python train.py --num_hidden_layers=12 --hidden_size=384 --num_attention_heads=12 --num_key_value_heads=3 --head_dim=32 --intermediate_size=768 --vocab_size=8192 --hidden_act="swiglu" --norm="rmsnorm" --norm_place="pre" --norm_eps=1e-05 --positions="rope" --rope_theta=100000.0 --rope_fraction=1.0 --qk_norm=false --attn_scale=0.177 --bias="none" --tie_word_embeddings=false --parallel_block=false --init="normal" --init_std_qkv=0.0255 --init_std_o=0.0255 --init_std_up=0.0255 --init_std_down=0.0 --optimizer="soap_variant" --learning_rate=0.00166 --beta1=0.95 --beta2=0.99 --weight_decay=0.0 --lr_head=0.00613 --warmup_steps=200 --schedule="wsd" --decay_fraction=0.748 --decay_shape="pow" --final_lr_fraction=0.05 --batch_tokens=[32768, 65536] --max_seq_len=2048 --doc_mask=false --train_tokens=381500000 --max_steps=8180 --dataset="wikipedia_en"
Each number is 500 + 40 x the weight over its row's rms, rounded and kept within 0 to 999. Layers, rows and columns count from 0. Numbers have three digits each. The size before them is the row's rms in percent of the matrix's.

# layer 9 MLP up, 768x384, rms 0.12, rows 130-223, columns 144-191
099:537442501523482444545539520477466454428519508451475506499542515524494480505514426415500509451521557541535517484517510477467525459545470463504548
099:471513505498531422538493484504591589509552502510527424546517521566532579532449499543524490525550462480498464572472484508506491516486499534502440
098:527500560471534481453489449493498532415494559536498606505514477535535524458446472544507484535493458473441535528527492548457489587469531495462458
100:488453462594508543535415467530530544462560467508457535436482518475465530525439459480447469551607488568592487521515516562527464514448442440506533
102:474587478512391517454549506409533495514528508570570468484482511482468469433547496475488489459513501565478508487446535488520526424549502419525535
098:534488494451515410480542539514506401508483557429413459524493516542521395517559491412506506501547460471477506519484480452502501565516503514551539
099:454525545478505512525489538510430505403539543497564551536511524468433464462412495434450569444570495478391486513498467496498554511530496497551464
099:512479506465524445471456438537444522501471514488481499535489548464439515509497523489470542568439494512478501575563453554450609493488498494492543
099:507523521488542494426546515523484562501501504537489486517552449489489499500542465461522539466538465485505467532522505532547460523520539541549487
096:584566448548505397483484497496533495513573530429460568553549462529506495425506555432448446597504501445529464465480462494498520411422512544514510
102:488463486486469434521454532590489582476492532454506513534473449447432530519554485496438540522553486550534555460528547515545481474515478574511469
100:525504464544470473481451477492471475546476517463617452500530450562589474511503481532494500480491513486491491528498525529493543414544492505488464
105:551582490487459476472462453463456579465426488414474435502577477478469494489509458495484533563549544583488518539499511562556519395529494505542557
096:519506498489437524536438511530495523467442481466556468436517451481494459523501472578460455522484567419536515488498537450543539514488447461570437
100:441534535504429512572519487472495553479502512506509472489543475432428469531476452517582477511507498463564517478432450526495434503545486517532438
095:451475504495401462474489505486494560545460500433472441571541476481507512494501540480474484471493530432517439511501539538469487481537436517447497
103:545524486490519492534485502463441500535503486501422542514492468538446482497441528550463519490554545529481452487488497455505547451476429473514501
099:500519499554520518402439501563503428443579536540574494479549504508553449536537550508515508492483471474479463548460496525491539531494518503569490
103:491519546490520481538481474514505566499473599431473431521463494460425558518459465465511514458461531553502464470499494456478470436537540472550515
097:435513506505484480537485537520511433496512517501417375500451462565553514563552538502544518546573498510521530468452512451506525483562552553497535
103:535530523561471510549537557547531496604481530465512458595518525524510569496534409449560539469523548519481558466496546448516575498403440490502500
097:485511593508498413472486463527507521484491456441516507482483431522590543587476516557404554511496521491494483552553500469509538528530501508441483
099:521573507557556509544563510535500466507529541523588511420503566430487442525487574494520555505555439418523516457485490518530510534443506485448521
103:473505505498532485484510544522527491530426480474527549486604511484529536498470522513488501447473482525455506432453445474470615539429559574577535
094:564488483542532480486602520575510546522474510473501512500558533440508431508526494461512523451533486441442501458551486481479456510417510470464452
098:395541460481453444496516544503481507488573493471517492556580477566446510504523482463499547544516507449584469537515503464425474539523517471522463
101:467517466446577596482486574458514495498533489532531513495442497445494517519577578527505429487521536428498512529509514516491511536484529469530486
090:474531458530582441481486533459430456519474526523474474509467472476478497525571504526513484454517494561496470468564429445485470497516453547480508
105:553458458437449555541511452544595588496520545523537447489502490585504453490524566476494557469473527496370490494433500450490566522506473543480463
099:544506481447500522479455459519496515550447468463542483556562387567491525446505485523538534451544485548498482516511508483456500493569453494495488
109:510411550561500500473501460514501584555517504477491522533481531538512522492524531477565482544506523519509527499493506483509543484496492564521501
095:468453552608495503539566507487488489482489392516499466442423533504477460476501483530484514505471613571458425426579538474484496622509443517504522
102:515481495466439535497451558421556468555486440456485474487492456504481537512422556494478480459523477499511506477504571469445460508555503488505502
103:500441506428510505595533429514473451398483477432524533520499504562572450535529509533434483488468462449504515516519505513521469517549519585543524
102:442463528490549477554480563504535532481477531486472519456461480510528485471466515483503502493540519414450550509545512541492455543409468486525505
100:547508485550548519498523434497461459526480437554461504520516510530481489589544517506420574477536511512480420451501540513487470532438549496493403
101:468510460538512489464496576537563429484478536597519538556477507476501467494543339510424442457501452544383506520492453477512422513487524452424527
102:491537584514493507464486508504476557461561431488501524564508553433462521451520486442542500517548444546513512508457582521484558504434524526502422
102:480409501492511497491535586448449425483503489484499519480534485542587511562477427514602476544538506393478477514532546549544491515507478490519490
099:393529576510497439500503494513461521470515500489487526526515505459472541535518496483489490443474506511517505541482600441484502536545507573465502
102:454481523502507474488453492494500518514514481518498434478500473478515494469465511504526512484478476441504494543448502484582478555396539521545530
094:562454550530562444492467440506515495434476469497488494503452440506481498527529513524458422516487568406477489461546465463498531458556537442550493
103:585467526538515535506537563530507542557480505506474431532473451483424489566484499466484561487521514501566490514504544565519535463535511514493515
098:518520452462489489523465480522451555456501562531455498510503516573495470524523477455427476429470399528481488509536543521546516462477509442518561
104:517514580435419492453497516568469454486564546500484535448425536529551474489472479526524486526497464409537542499577428553461525497549508470550460
095:460504429470452486536453585485457532474417472598513471499469423450470559535540464475533519459481497444491486526497525486539423518480461390497465
099:562495562440524513532533496499558548456523520507440496515552460452497503467448464487566466541531501493535495458523463473485518526486484475579417
094:548532430593435442505520522542443468438510494573507440477472470516503536488539522511521537492582486468446450469455454499499568408538457457460462
106:465453527518516477485590392470502485466570490478478560565480510566582564514448584481518473475443494486456425518513529561463466439471438445468452
104:557517532491499524531546435507408455498518498479538558494474487577525538502505461497546510582467485509534540508478448456460513520509494556487511
100:506444513497514560494409506515556567569480511497449521449464506545573525483466485548503503497521549510482508494496450448472460483566529470516546
102:513489521550512489550490478495518524430489511527492531480500485518521461510496446546571525516453497453441433499484496534551518556484598499469474
103:425547484476445452576504553536526472444482421509495499471472462470484485541515594551540458562513512515509544456442500494521456529488522473439441
103:543508519599511540481519511539518486488524536535515468518513437520550508478499453518424571533488472484548517523486525453391443476500547543455453
097:440459476534548467488477480481456509458479513526537507519532478548444598484606496506495490510435553504534434548472470533464538502546535533512505
101:531537414519444513470447508503462527515485486543537454474496522525482564519506552495344536482513526457462453418518497562373548507572457478457555
105:506451473524450467518506537512506555510476430436430498463524545487433502477449506459531473525492517481553457531507434419473467524456439434448481
103:518466548538543410508480570549518470427490461543480415440539571491528498458521454485550497508509564448469524493487444477547540494486494538556528
102:457495476445475477503549468457450478556505557511539470504502475478524522570459522506505506537482418499536463522530541455457573579473546512530463
102:443552491495535531548505431454566515539449589546513542521531494390518487498494484531414539504455518478492579503532481496506552535539483475433536
103:493486498503527457557467545549551473481412526485512474555461469461466486496487472534426522520556504532531566507414458458461438549529597560438454
104:474538487494431514497548571503527547530498547529486529497535503515545571499533432531476540509509466506519422516502554524512465461457505511496563
102:516503460483514482453405567545548453491449467516486564494559484432534507540468508469451518505527525470539558510473499597492445565500533455543522
104:450542575555525446465499482464513526519560559414467539510510451475537480470548525528543506507417540471463447475555517412441447507473475527430524
100:499552584466441477442428486579482452468536467415521459493447494516549560514457457490560441468498548580516493420512521574487478444495622524536581
099:426460536535529535562474571530535551469505490509520471497513561561469489445492461531527463489485511566513473452498575461479468429518481527460566
103:478539485520481467475450506516484593521538539463468541538468470523459466571488449456470496548555455495493584497421506540506496533424583510514484
106:557521528459529542524470480546463476517508532450483465568546540472464507607488485501542546532461453495513517551430492585512502436448543546579468
104:518472560426466483487468542520574546477495495547517563465544487467475447596495538500486507498494526459521481388455464505477499471431487515540498
101:475520513516506491510471499482507533504472526552563445514464512509512486488541449503482444465508464553420473487467519420479552492504547451519475
098:530466504465508495457495526432479491440435511469519515568474495489543450460479581480489499553511483510520515560520513515468526488496466493461525
098:412475512576545503594505495526455502513440479524567519572453473489549517507538442481531568482508415492452523433535415441518552623531464530461461
101:515417505516419478501457470467518559481523458529474532459537518539492448516510462456564511519508582500519543530459540520526549515493535528508453
099:473502476523527481409525505528535538555534477470487522483500529534497525524485539461480530478410473475543445538460594462528476482496472428539511
106:500475497517560507475448501585537529538460455478519473521491515526478526430451493462529424518463452540551609543462533444448436503444464579508515
096:466513489471543502444580515500493506475530518569511516541569519514538465464536499501500475461447492484454535525533562558542496461475486587564540
104:484481483478552422544515522492501464559546516479517522497507512481483546568517442578500546563480498497471524466503497519522508466417544469566487
101:509514517560435444531487565530539515487455500535565528494501493469467598448481532578505536520557516518452489519445459558482577456556458413462485
092:478477529547542564497516558500485485469604537542507518514543476618559482510478430500533519543469486584503486506512508602530454486455532520494553
096:559524447473462488601475421445508532436540487484510473496568455493410488520452501507514460419492509465535493562449505500449584519497517474464523
101:530552534547515575528486577552477521536440508499512489487577507493502443509482574504539536452432442477499476502554545408442518528527538522483477
104:499479488450438531523518519524514538502448541483432575513511505468537469447597521415498501492539523548542509488449466476471521512470499556542487
102:453531521506485483496526497453479472519467438521556430473538516497498435403550505571446565503484462545470552457473498421493527457472410540416493
104:514522525527544492512517534534450568483529528522530506507531487516607567571493506491480446443555531513430511512540473492574487530498516517447523
103:471509439537514441522542493425425496555561483476544517513512472496486572508525501548489523491386491484473579500483534435509446500506490522548456
102:517517452517547524453532523549445442488453502483506486506554520582476518461499485417489528485521494450392466503449494568469493528465548481480545
092:499557516509497488458508565475452512533426461523509490521492503562459471539442489445519458402515465427457532521465393514470521493526470465484558
095:449507449563499466495514531486535478520488495474512514381581489481524545444513473507528525477444483427535499484524486501507479528563539466486490
097:504457399450510558562647515534518509468470533523507448525466465434500467450519533500517513499505476529472526521468510440554485537485560496430536
096:478500427510505533526537464500483570445511529525438525556579497520532532496526508466545626453516514453472514621446518388526521471497472521523452
104:473559531471459512487419575462561527478555405536564526471505493497465448488449428504500421504564538448503458469440493542585577515472414546535447
094:455468501509548517460532454503492557486525518425486524494516501599512463487496545548569551480551496483501475461502493513555492461458413471462409
103:439499453469491476466538430539481452476521474490512504469484535450481449537472540508458559524482535518507505523513463475544445465531493465495446
105:525584466570549541559492542473441533477494518440481506539501551439474520502490500525470490444467477527520465571542554465492475516522519520490495
# layer 9 MLP down (transposed), 768x384, rms 0.115, rows 130-223, columns 144-191
100:498543542611430553534480570433504462470465591482514480516526608577485469499433528522494542562524507537465472481442482543500527477492448572544510
099:497527509555471558487459482539499481524437504452482555471482498522504443527519475502471546380470475516521475563538505565501517596435496462457465
100:480481524456423519457515504486542552521447507566476487432387516457453582519556467510546566529498487476443548468464517525476520495567590528562479
097:455447490486462477478539498529467443544546491501487470465481516545474448552523433518483493547537377584469519510474475475479592483494476513501491
103:524542503521454538542556577476451498482493485579499509508470479519526467451460497497555502472452453521481483483472517496527446514581552518523499
099:504560543524498499505560494519509499446514424489529493503442506465536583560465426458496475453475467466575498497430490538506463499504514479491466
100:463538540510554517555547430494491456477487485470491496527501507560477508497535465561466515474493477498431495515532486450501548492516528499494487
102:576522554532513528522470432449513493416491482444508548453533447539484480521493528483458522449505514509507502559566502501509548481530466487544467
103:522506580442452551524524533576507543450522474486453541523494558482511497481547420513419482499496530499439386563480565528568491514548532419531418
098:416453480546490539523469488479472515533499464488540512508569535606465450496560505535555506494526462498509501538582488486507544527498566608515423
100:543488488519419534502453501512456549512501567502491514466503524525445534455495531517508488473515558470520557524490524415585510539546524459584503
097:475525482503512522540479538444533499502527479430520382487454521455534443429548550561549451463524528459517516520561415530466466442469469506495505
105:519474437619562515477513501516503497545412489482471489511558516487465506535457480466549496461523488549537463559475501506567427558406481549466507
100:472508545423507503513514514577511505449503482495456486489522442503504481486438517447566514487432497573481480506521524494484542508470512458549504
103:500407513492455522443420475513484491456542530571530524525531440501454553570548519548482544544367505479513551526560489439518520488574511532520577
101:521527448506481479500466472529503500544478500454490503508508479497491523489509478537460543452513535490557547523461481512525541438499532495577505
104:481541458560495480480548472451493524483486501463547531468530451476493505482517501504481464487444585551524567465523517523462531511473525479492538
098:447498433503483546497589438553536516521513564488557471503494399538527536499489491526498450544630511446452448501447493516515473492494460480489514
103:528505511431520477504551472557448568514469598575449451505457493555431544518443537476485471487489447457499460480461464511566480478505523491460521
096:530468431503512556492475468502532556493536516487470563519503502488530546524497547532498455516481567506520486493441479498497529489534454495495471
102:473532482535570474497519521539496493533422552520458462525458535523462522460467561511508590505507499525509566524534503563469420462472497532573518
097:515463539423463437476438552512457464472550521453531517420495536402482475500538529522542439494520511520568502527482529508559487498471488441437422
100:527554425515507549474440458492482505501510505477471469523488475478489450545477465452537536476433519574513452502547496451495508554489487445517469
101:430562488497469491466527513533526468529525526509545544565553472500526519543506544504505500563501520512444446567465432465432524486538522578494479
098:554557491530554524470539526513487483437496465521492457450435502502499555466586511496500503493478477584460523530498513418540459500508472547494486
101:509534424582528545477505455531558433505506544475423486474500508550474492461502453525461511598546444561491479523548502468452408430555417566466551
103:581460540473510478460512429538500378511448543503557431572461504463525557525504452538468494508527476446474550531489515506441554460489495447535499
093:540498521598529534554538481510525587502491509429500484443514479540491574521527484455541522522486534470504460568485546505426554485436427518505515
104:464446533477478524582549522401471472418534510522526462462383506542448509488536527483520539469405477567478465530441456555481559599528544430531503
102:529486479543454432498475545517508466486478434492514585472525474465491492448508529458533554367426554561454503436550502542474554579450488539529500
104:449567464543474503512598552530527523516503436481602528445494518493504518535490465471553489476521469492486508539500514521495547473551542490460491
097:530528516420478511556510495481491454508484489458525519495483460467532501524446545506559469521483467532464532550505547495538513472529521600467459
100:418460517463457500475525457560521515532499479512552502538519433468480519541466516443516504507555542457499541519515485539466576567455494513440590
097:489434550641530524462482459521527482475541547494490482445443525469431502492463492504495510484496479565522480538546521456506484565540464532507510
102:468550562465493501450455496508441450557440511490478543477499535531523513485478506506492493427529538460504507473496554446514417519509528528528422
102:471514515499507535531503483500481444540484482511503502483528508595495520459508570492464477560530561496473539471529444424497550543539520509501496
099:435465519438498525524482509530489427521530488551553475510504518508547542482515550502550527507609404488491432477450494540521483490451534509468541
101:482458587479508529537443504544461531442507541475531566550443509461482459483495500511473506461599478586449531512500537485523536498495455388472566
102:502459528406492452517565509495485422465558491505538457503510489496504555435534543526472531561477459465572488563542411596489494456449472546501484
103:474510496472513518472543506512531443519485512520459493503487492472472500519539415509486509563481480511374491495460519519461515492485578537486501
104:467486504583490482518450474441485505555506470479549543620487561508537420518471565499569419599484495483512452501558413501535449522561452439486571
100:495632510349456492489458445458408432505578477451477512586504506541466519501554456462461534456548540499524534432430481557542541473517491555504559
100:551591483559538501583501478483465476531516488482488467542464473516454495502394495522502504524497549497593576521491468484500467494565514559541559
100:425452523483533486478461493474532510471544528521516473449525498573570426503575484479524562474543461451523486557478484538584560450469527483477613
102:473461562427492506519445523570508453466568533501477484519552498482497590498493503481467528398513557487503464498431493482511548482505540541437531
099:473458467457509484463415506459510504526425442444531502525411512479479447503562520563478396538538527515587487513450552529476512578495514487512485
100:512496506519559521483523527572495467469468535532494483545553540480504516527436468555527559428552532470543577502488452503544501533583562461535465
099:481459560466488480449459515445503544490550516518492530455473533492470508462485471494499484513460574541492422509528511533567508526478462397515498
100:443531467427487504520574495502519548489416559497483520534521532463552538504471446485476546455484506456497496475450479444506513541537506493483438
102:483530560457532542578511459537513529464552534494471511486547490464441503501431520498451460481500489454419487483505399581490498509483504494514527
100:480490558523577496489518507544497496447496461503550477510536499508467510515473464459500521554518497505495538473503528508523524529445493579457484
098:475562505401479527501480545532506447493565503467445562466530499495500554505531526451472516477526488534523555473438456438469505497420523478471561
104:531481481606496488529524452509500524471437491495529446506371480510466507541531526515478511519464420496553537479519527477498507442515500454537514
099:539552478485469454454497479466545510573486479475489437469478475486505541471460560564429541532575485574503542497494573513526479451504495540501488
095:472565490542446539491545534487435515490505545508479484460503519452506505572522545504463517562547416511486607514558493532476461530549534486500536
103:493508445550494510466520470499479528420484533522497595571460494512461484493548521502532471489561553499558431582448521449505570440490459510487466
100:484466469524541424477600477469549533489519502493540577439504347511471447510424488536404504478496487470477501488500505511427453505474518543467486
103:485525509509456501458536600564479463569525512483573522463382542510475482466474465516468447474464488439525492472515474448451512553457581438418519
102:496547522459506488481478459564531531466519535419506484464511466502530541559484523512503459483545533447516572492570496477541470475530482482418446
105:500533475523535535550547516535534474551540509485440487554445467455543447549546449538533532413469512603501523526537459440506485452499564502490532
096:532488559536503517568458514510473502400522507468521477542472528493542491477494509585432467518561453519566513567469519539423541481544519548470534
101:460580475445510494420506486492518504552558533437440499533474537496498482491472523524463469510477465439475450503514479598465474464518555558496500
101:441543473549440567484515466503496468503497552518497523533489477519513488460461515476565502604490512489448391500467505573514507520470470527429486
103:491499519476531522520423447473445416567462542546483538487462440529492417477487476486519470528585555499554499470553515491526565492515528449497514
095:456516460491550539591486487449468495461463526497488459505551504489463488544529513511527522466509516488457481581505538450539527565501476427488604
095:468460549514477485497527454479507489531527494454477469530480458559435504511471438579529492533495483456439494503483447518476405476498586499569528
103:460492493562462433512467491529514547494495537538502479546524505457520559437407512559440508522459512459446472541454536473478494496494519580517440
105:560497505559550488534427457523528455485460498513467511463472482434447474432528469451481485496519472517505470508458508536471524462471496490440506
107:415473491315499538519471461442511542489508589484464522491535495517442458490415520574514542472505514522462523597505432466488438543533482510488500
095:493508466227544494522510488504509546464490461478505485491467467421483559552575506482513497539520522532531481541497452516525460436493553524537535
101:488445531503499534511507516540559531500477510466463516549545480467457522483537527532507499510538494452436442424509532437482553431479520539490466
099:564467489522471501518461524456465462527579446519537485491552451478480496508493522484508486418486506492465514520451494490561551459470480463526497
100:465465526463514520519545555495505540496458422564553451487552499576518489509550544598502485474456482475589467459505501535490538534504479467454505
100:516546462419545488500517488529523458529542481480472546494424458573508490558582518532507527459484524564462486555454526500480532494500482491576508
106:583385503450445531429510527599524498520487457535524543521489541484569513537489509480545536592458454476504427447424469413497526517592523514473564
102:512569538464605468461503540516487482516441486484461460493500489502542463545586481562493430493506496467427541499522567518447522463498512539440433
105:449503485599542493502536440490506532526490434556438543478455492482525484504505486522431434527496565539569526486528427517524464478500485501516514
101:490514516460489549483519512449486444515487548474515533510467421542494512487483532555480545497547497562502589444483568461432536475542553509498439
097:512512489526550434428542413471547545488490503454543463536479552481516461547544463518501529540574525438436584458473508479550583511498502545532437
095:477457570585470439538495470563493454522537407536505506432493463500572505519514445456531451451471524481432573593501523571484584530495434528487516
098:502551449438563498509518500476483436431484497459493472537473486502505574456537539461440504545520613528469527457440488563511474559512521588441490
101:578558496501468492461461482456445548543462489497473499550508502490437493563527535424503554459460574458488546454455465514504487540471558525436514
100:537510604470491535546529579503517506569524511534494469468541442452446480503498509510459500506541443552520457499535461478541503453519460497512495
106:553398500442545548472408483448478450450507504475522496552532502453474567464477544500542463468460514456572490519474485461475432496558442480552485
103:463455506474476498520468491523546507516514467588509522486500588500534516440540531548538451503540568485430522465549571572527489418508498490523471
101:454521568347529526563473496515443536531513544503469455542526551495404468493513469433504490591464431559503573425488517477479524455483455534559480
096:514571463468548490586532539552484522540516459509522499569496498466533559435509498512503466510530506490482420517423474526484461468541446489519514
101:503547506432472473477535566457523512493600513482473606505523466557492489451486541505534420505538466553521540509459468566494496565431468496443506
094:560545527601519544522486492517517478456412462444459486526454548501531517492448482462502493535511476470499497519528544495519555534582466488479468
101:430492485436525494468483518519465536440512518511419534576511449522462529533540492494512460487504477515533537538480566487452609525493496477497487
103:436415520530510444461489500540504524520486490487505481465486513524546415543597511404556465508500485488507399505438555576469540477604469471483542
095:536451489509508527534457462504500519456450451487501449557462522540493463526461405532510450582474586452448484426510429488476485420504516454468448
102:476473416484550534524528508497480532501479495503519455501533471492487439472491503509531516526470536477527543562557445468465463492476504473514463
103:500517493541491491524526523550446461548512527494456503503517506495518494501478538435529422453495535527530523501524563543505522517452459478519519
# layer 9 MLP gate, 768x384, rms 0.113, rows 131-224, columns 144-191
101:460637495466514545477551477517524529447507557459555492519462443516538501549519535486533475508501455453437495509527448545505459453544583519454536
095:491467465540570519517470511524595505542506467429529492464570516555499512602523461487567509394517482487594529463455548493466447549538509540565511
096:452482496503494529511511536462522536527497572512459471520530500468498532488497497484524421481487449487496537522551446387533544521470497549525475
092:440474506468533526501462536529445429528520364500478487501463490500585516517511557479476527471534486490523562508497482489474589507441493471544413
095:548511477564497461518485456562456491528457461446460508444467506550486460506521518526513458515486464450476475511463563540555534510588506553457477
098:427503534539503555541529504476504486432499473465508508414516441472498419480471464481549457555475626467494507525465467446554465568469541496497550
101:524521486470528505476440484448471557504483511475418516572531490566526471547478513449499510532369519556437461578522492476459477549421500446513544
098:532480518477498466525570503479556463543500484491552545486511498461533584482475515489513490529485506483522546539563504489565446577500515464465516
098:495544460544512470559504445555494490498492482519516467543528478472524460510457474516455489521506491489456551561499515476507626594538465494552492
104:472522467470468591524553521538451549532507484548464550493460457549463561443500461481571408471448533521516496497510501524535506501488454529478491
099:552485510505555475519433476498465519486479539502534569488511523508526517455444491450503531507488510427434484516488504536512505577441558549524596
105:507492448486460515522456479512402510486495480518500582544571545530513505496442576510493491512512521492439487456458497523478507551513496479557477
098:503534489496558436525517415488496507476506511465493482452446489526553553495548457533569523492464482505486464520563495514512494494437481477520517
101:557528495446488469500467499510410497520440435421474432519534508543528390437498490473503512456540531543523484510521436421482551502438463458501492
097:503532498463502519483454564487517554505514489507463519453489547509530560494528516492482475542505472446587482567514467511551518497564480496477471
110:528481501499517480478503424514491448527483502482500510582473400521499503534474467529570495525499490526502490437490463566438460425486444524536481
100:490499500510508473465478504530483496457472469507555489494502549458478533526477483486497512530447543482433502497507447587550537422424555448505564
100:471466503489475480512551461511478508468484411507431534485537536470524524442517493503502468513462479468480487491533460515420426480477573518529477
101:451459502480542488511551485493515506512483518514437542495475448497487472471549493480440472524475548497513479457500517488432501572535549504490505
103:464434472474461587513526498446505557531489456572555500515502493515502516493461546454576520465539511485443489543476444506544483464551524490479490
096:484523479474548490523490542443490458398507530531563571572487466530559476537506570509547461537542542510463518546505482478482537444470471525514558
100:534561461464506472469499563492472520475530566489390501520470471600489489536573458501534576467555478506490503466534473496487547491482534442546503
103:503581474543526515512448482522526496468526480487541423559528520508523544560540562460547544460556531547505509550535495488404504556433478550485465
104:425427520534500442499559517485488446483504540607534507470498473547524484460509482504528555456469437525522437490486500530470516503531576527478451
096:499532566451536543543481451504505470482495546517495439402527587511547553528517485496511549526521549479532483504449440515410513443518504535519509
100:512483430413498574497499420453500447492549597487525450524457430514464503538489521458482517484482508491529530517551408477547537430483475500455512
097:475545505534483471502497518488403462472536536457523554456513572470492498446539526449523468474440512502486534528481417480464467491484496527527500
103:472530485493414457543530492576482452496440476468433404532510489568444481528474504553472480412543481458435499494503546496547460543478451459441512
106:489481507508477400462490514514540451511499484565425556532476513560411581470496453493523609512494424471522463511534519540502499532472492494478463
100:461585472483456466457496595515526530490480417445497525497585450519551468524433545511518448539422473533501472505584436506491412461572506506517428
097:515493509396558441525550532504536458476496506544489521543449466517523486497502480479447537506538444481525476538531510506573473447516544433478522
097:501528504472477466598514492437478523551496466442486526526483576535523490530577485555534452511517537520472428484494511469523475446532476571514521
099:495574553471431481546436529543568493483404472558537542456530551498549475593494550559515438526456452422512538518483429471510520438532520442551492
098:529497539432511489501466498449554555493534508467436489470525500496474460496482506476504521510501541483483436563549468463541458518485473453476472
102:532490507481501513478573473482589447540472511486565490504534537456454466526455531448495496565489510549566449407517541527510476469417528507531453
098:515573462551533524473531481505542487548464469537533507496480508473458509445492450563486582493405555510495548522486562545503511460532479541470498
103:460484494447565504481494552474509479493558511541439484548552498529448456495506484511488519487570441622476528486489492499522398508448529526517533
101:496425550491512424538504503529550454549513556490507452527441464498576470504532448426441487476496535481490425482531441509517494503481645434497522
106:469436479456503519513428510516508484481446550501509456443524486484474500564506448492456523480469506504492529548389503565487542556516527474435464
100:531579428481501503440496503518540503541484506416517494488525551487559496474555490453436526482492547457492458445512551572485485496409448505449410
099:494503531457522565543477454557592492469542516477574541421572500541446569461482561511534503525527488553547544420435546485456519512479508493482488
103:474462496492561512468478433499462473465515474487544549460499471503528529482507537490542553494483507527519480528585514505506544486518519488466478
098:510450536448492519459404501521483483466502472531520458493619487442465477528587500542498479494497504503533483454495421463485407522498492506451529
105:579558479464485552465490500525529476460527430480497466484490463523571491506475505496505529490551544523552570541554478508543583562459528516538442
099:512512558484489472538463479491499461560420448479459427453533510519586539491571453514525491530576521474554488485519464502469464500511545452443531
100:550583480485470490456473546413508479534495521441530532509508572500507479504447496463500445519507471477424523515552514565471457529428461532457410
097:492517482512460465522501577494488525494501473569405465446489520442549457484391427506525434505490560522585524479530511452523563500526513488456471
100:547462505467505521459448501519521527489519517498563539436517547543499467478564472528458606487543507499472510486500517496463462449509502547576470
100:497548556444462547470475492355467453486453490491502525506435511537416565514454535537510511506528521538537529524503434523523581439511533521541516
103:497511489591469558524547450548536555490492441564514526586488565493571552569466544499506557541532493466477507472458490532461489517465449473456465
105:464484563355496515512533530458525455537507508494438569537514497502490462533560500519460552489497429465499432547566511460535477460450418410564507
104:515547528431420455502523522496489447549545524485478451521572470499509517515527442445520507503460498500524528554545539489513432479525493433451557
104:445495540472499525443535534528575458588431454535532465560574485520517492517505451502499449462420476490573504504514516510510489550499509493580545
097:481516555460536523518499501516447563452516502533587530540493510524470443508491511531569414546471465491555551472497540540531460542538520541485476
100:452496523423503439554479522473462522478504519498501452535506501479511555498516462463590523504474514385476563465581575549479544487510493481580468
094:484487464468540484489438533511478505547456494589494482506567536473517470528431484493500493484478556461557468558520505455594439462425512448461477
097:578592533512527524527517532519437587433469444532503457477457438507529500534468449467527521526485474589486475519537455517561434556443519427527522
097:447527476464487565578490432551474460517559448436540469495472496487504530478501486490476539455477481541464533509454547523464491446471541460533488
104:518450567428485462528504484540446476533521497493509505509535508471543489439520557542473470580496471451506475492502505482460460572510500533531493
103:530400503456549566450550486513513498440542561524513514521495549479574517486522475488519501424525496484554551586469512480521496474501513535573495
106:479521514543469504464461495501487482482464481531508499535566482516483541502508515499553522507563461461472496479540473507523515503460519558460528
107:493513540485515494553483576513489457452466520529491498536515506511536526514540482436492518485481501413494508484446535507507440547480551456526457
101:509539524525503546510436479436519538497504524531476469468577465481562533486584476492513499574487499468524546534469538557520473609512456568541431
102:522514447429472537570548482506426504493498506534491464484576505529525515560581519492556489411544526522538530555520460508499495462499449400547501
095:534528497515543535483522531503502540426454482496518537495492541545520537544544564575495530532506453539479505504532416561490520501459545501490515
106:460516569484545477494491513546435510467472490510499500441503529525508526502486501410484538412484540561483510553511579394454499570491519507548430
104:460490474521516481528447512501464532474510520496458461470481531534431489561485524517551549530474428431469522483454346555495446459422438495440563
104:484465509527535474503424488488512495528553524510414487480543371530450466528476507557465394542434592462431489553481487505516458531497515549509475
104:481463549510509519462508493645499459486537502434479532563549442442524444534390478519518507503442476541489583487506473485515418460527473510505455
099:482431433508490579530469577492458452538438529570471494532526540470544505466569437507488543532477515451455473578491471501470470575488533477511438
101:581547558495466449520497561516538573542463476525521482518487569548463495546560550509479449518522526519449577489435511546504567600468533492516578
102:472437569467564442555558467513495497482501514505514433475479494505501503551583573560507599484562492451482526470531479496431454491414525434483505
103:427450502395503555501510526512530490481560588505464522472509525486495482497428464544462520525556534521495514442509505418503526509437496528524495
104:511532467463471500475540505453531563539483459512488530499536474477565472501537512470514509502491573502528519423524554501468503457460509561420466
102:535457508425519575463528515519537472580576522479552466567446519472587508509376445467506468419462518489485542522509423524493521511524480519508428
100:450493520462496549522508472492522504509458454438531456526436534469461522466497531516426520487439534590585464458542491518522462543468508535451455
099:508535485510521539526539483480431534510520549527441500458481529500462493452506479541492489485499540460503497508474471519526532550543511535537612
099:553496504509573422527531508440427498479448549616476477391525546487526474458502491551486481430534522416526449574492530479568487487557460435535469
097:443565454484458509497512532517533472480534470497529509536494604537510490526459535469498473482561512466536451472565511455504483506526504476457490
108:463537464518517501493498538460521521500471522469446503425485571502534548467505432463463487518519487471490478483491455545499506505517607579443498
101:512482493468425487544544502459529456481499470534437462455503514460432523495554474450552484495480492531519547370471474568522415587519502475524432
098:531496462490521566498560527435486459436457425546510460491505548513504499533519479494467473480446501397546451517509502495509478538528475459472452
103:480491548469542501568445534493502515529511513598608488489492541516550561561526539538473508441498469476458468482561543526530508455503544494524550
100:507481465517538511498507456480546500549531458531457506533492402528463535473490512505530476446530476528584480582512549535532494579540529464609472
099:458499446438545530526526500576482532510554542599559449555485541590542499507467500522514466512505508463439501454498475466465480442432528555542549
097:501542526466515447464501538500454557437481494483491448559568477548498433545573431561496459472490470516491424590421470488446500509487555492516569
100:509554528521537533479438539495569526466516481459497487499461603526507509439541503492559500482476438503493502565470545499461483529534569538560464
094:506481542419539441479458491498437544506472494547564482534440536538490535496528479519534500544467552510490566552585543540495562479499504530537476
098:549420534518498476506608468477495444554569527501452492562499471576490454519516407521486542542489554475536484501484496545474423484513560487484430
100:462524484485449571479411504512514528493467475478520501526487492538503459431520453432535498466464513478533557560569468517559517463447521475455492
097:490534442462585559516517498480471483479497504489542483442500484465537525509458495508542445519484453572527493560618511468507523479475486467519460
106:551613464510524510491548420542558489513444524484540440484481450481465488505438481508411514481545545520539479482535507460466468510469542487499570
101:487466540511533531485478517494523532568495474559467547534498509536506496524550488500521512533487426542485461537461505451493450505443498529455499
096:491447498411500446439460519466461507500460519477528544562505546556514485546444476540519478534568514470486441503489470556492501531520541412522511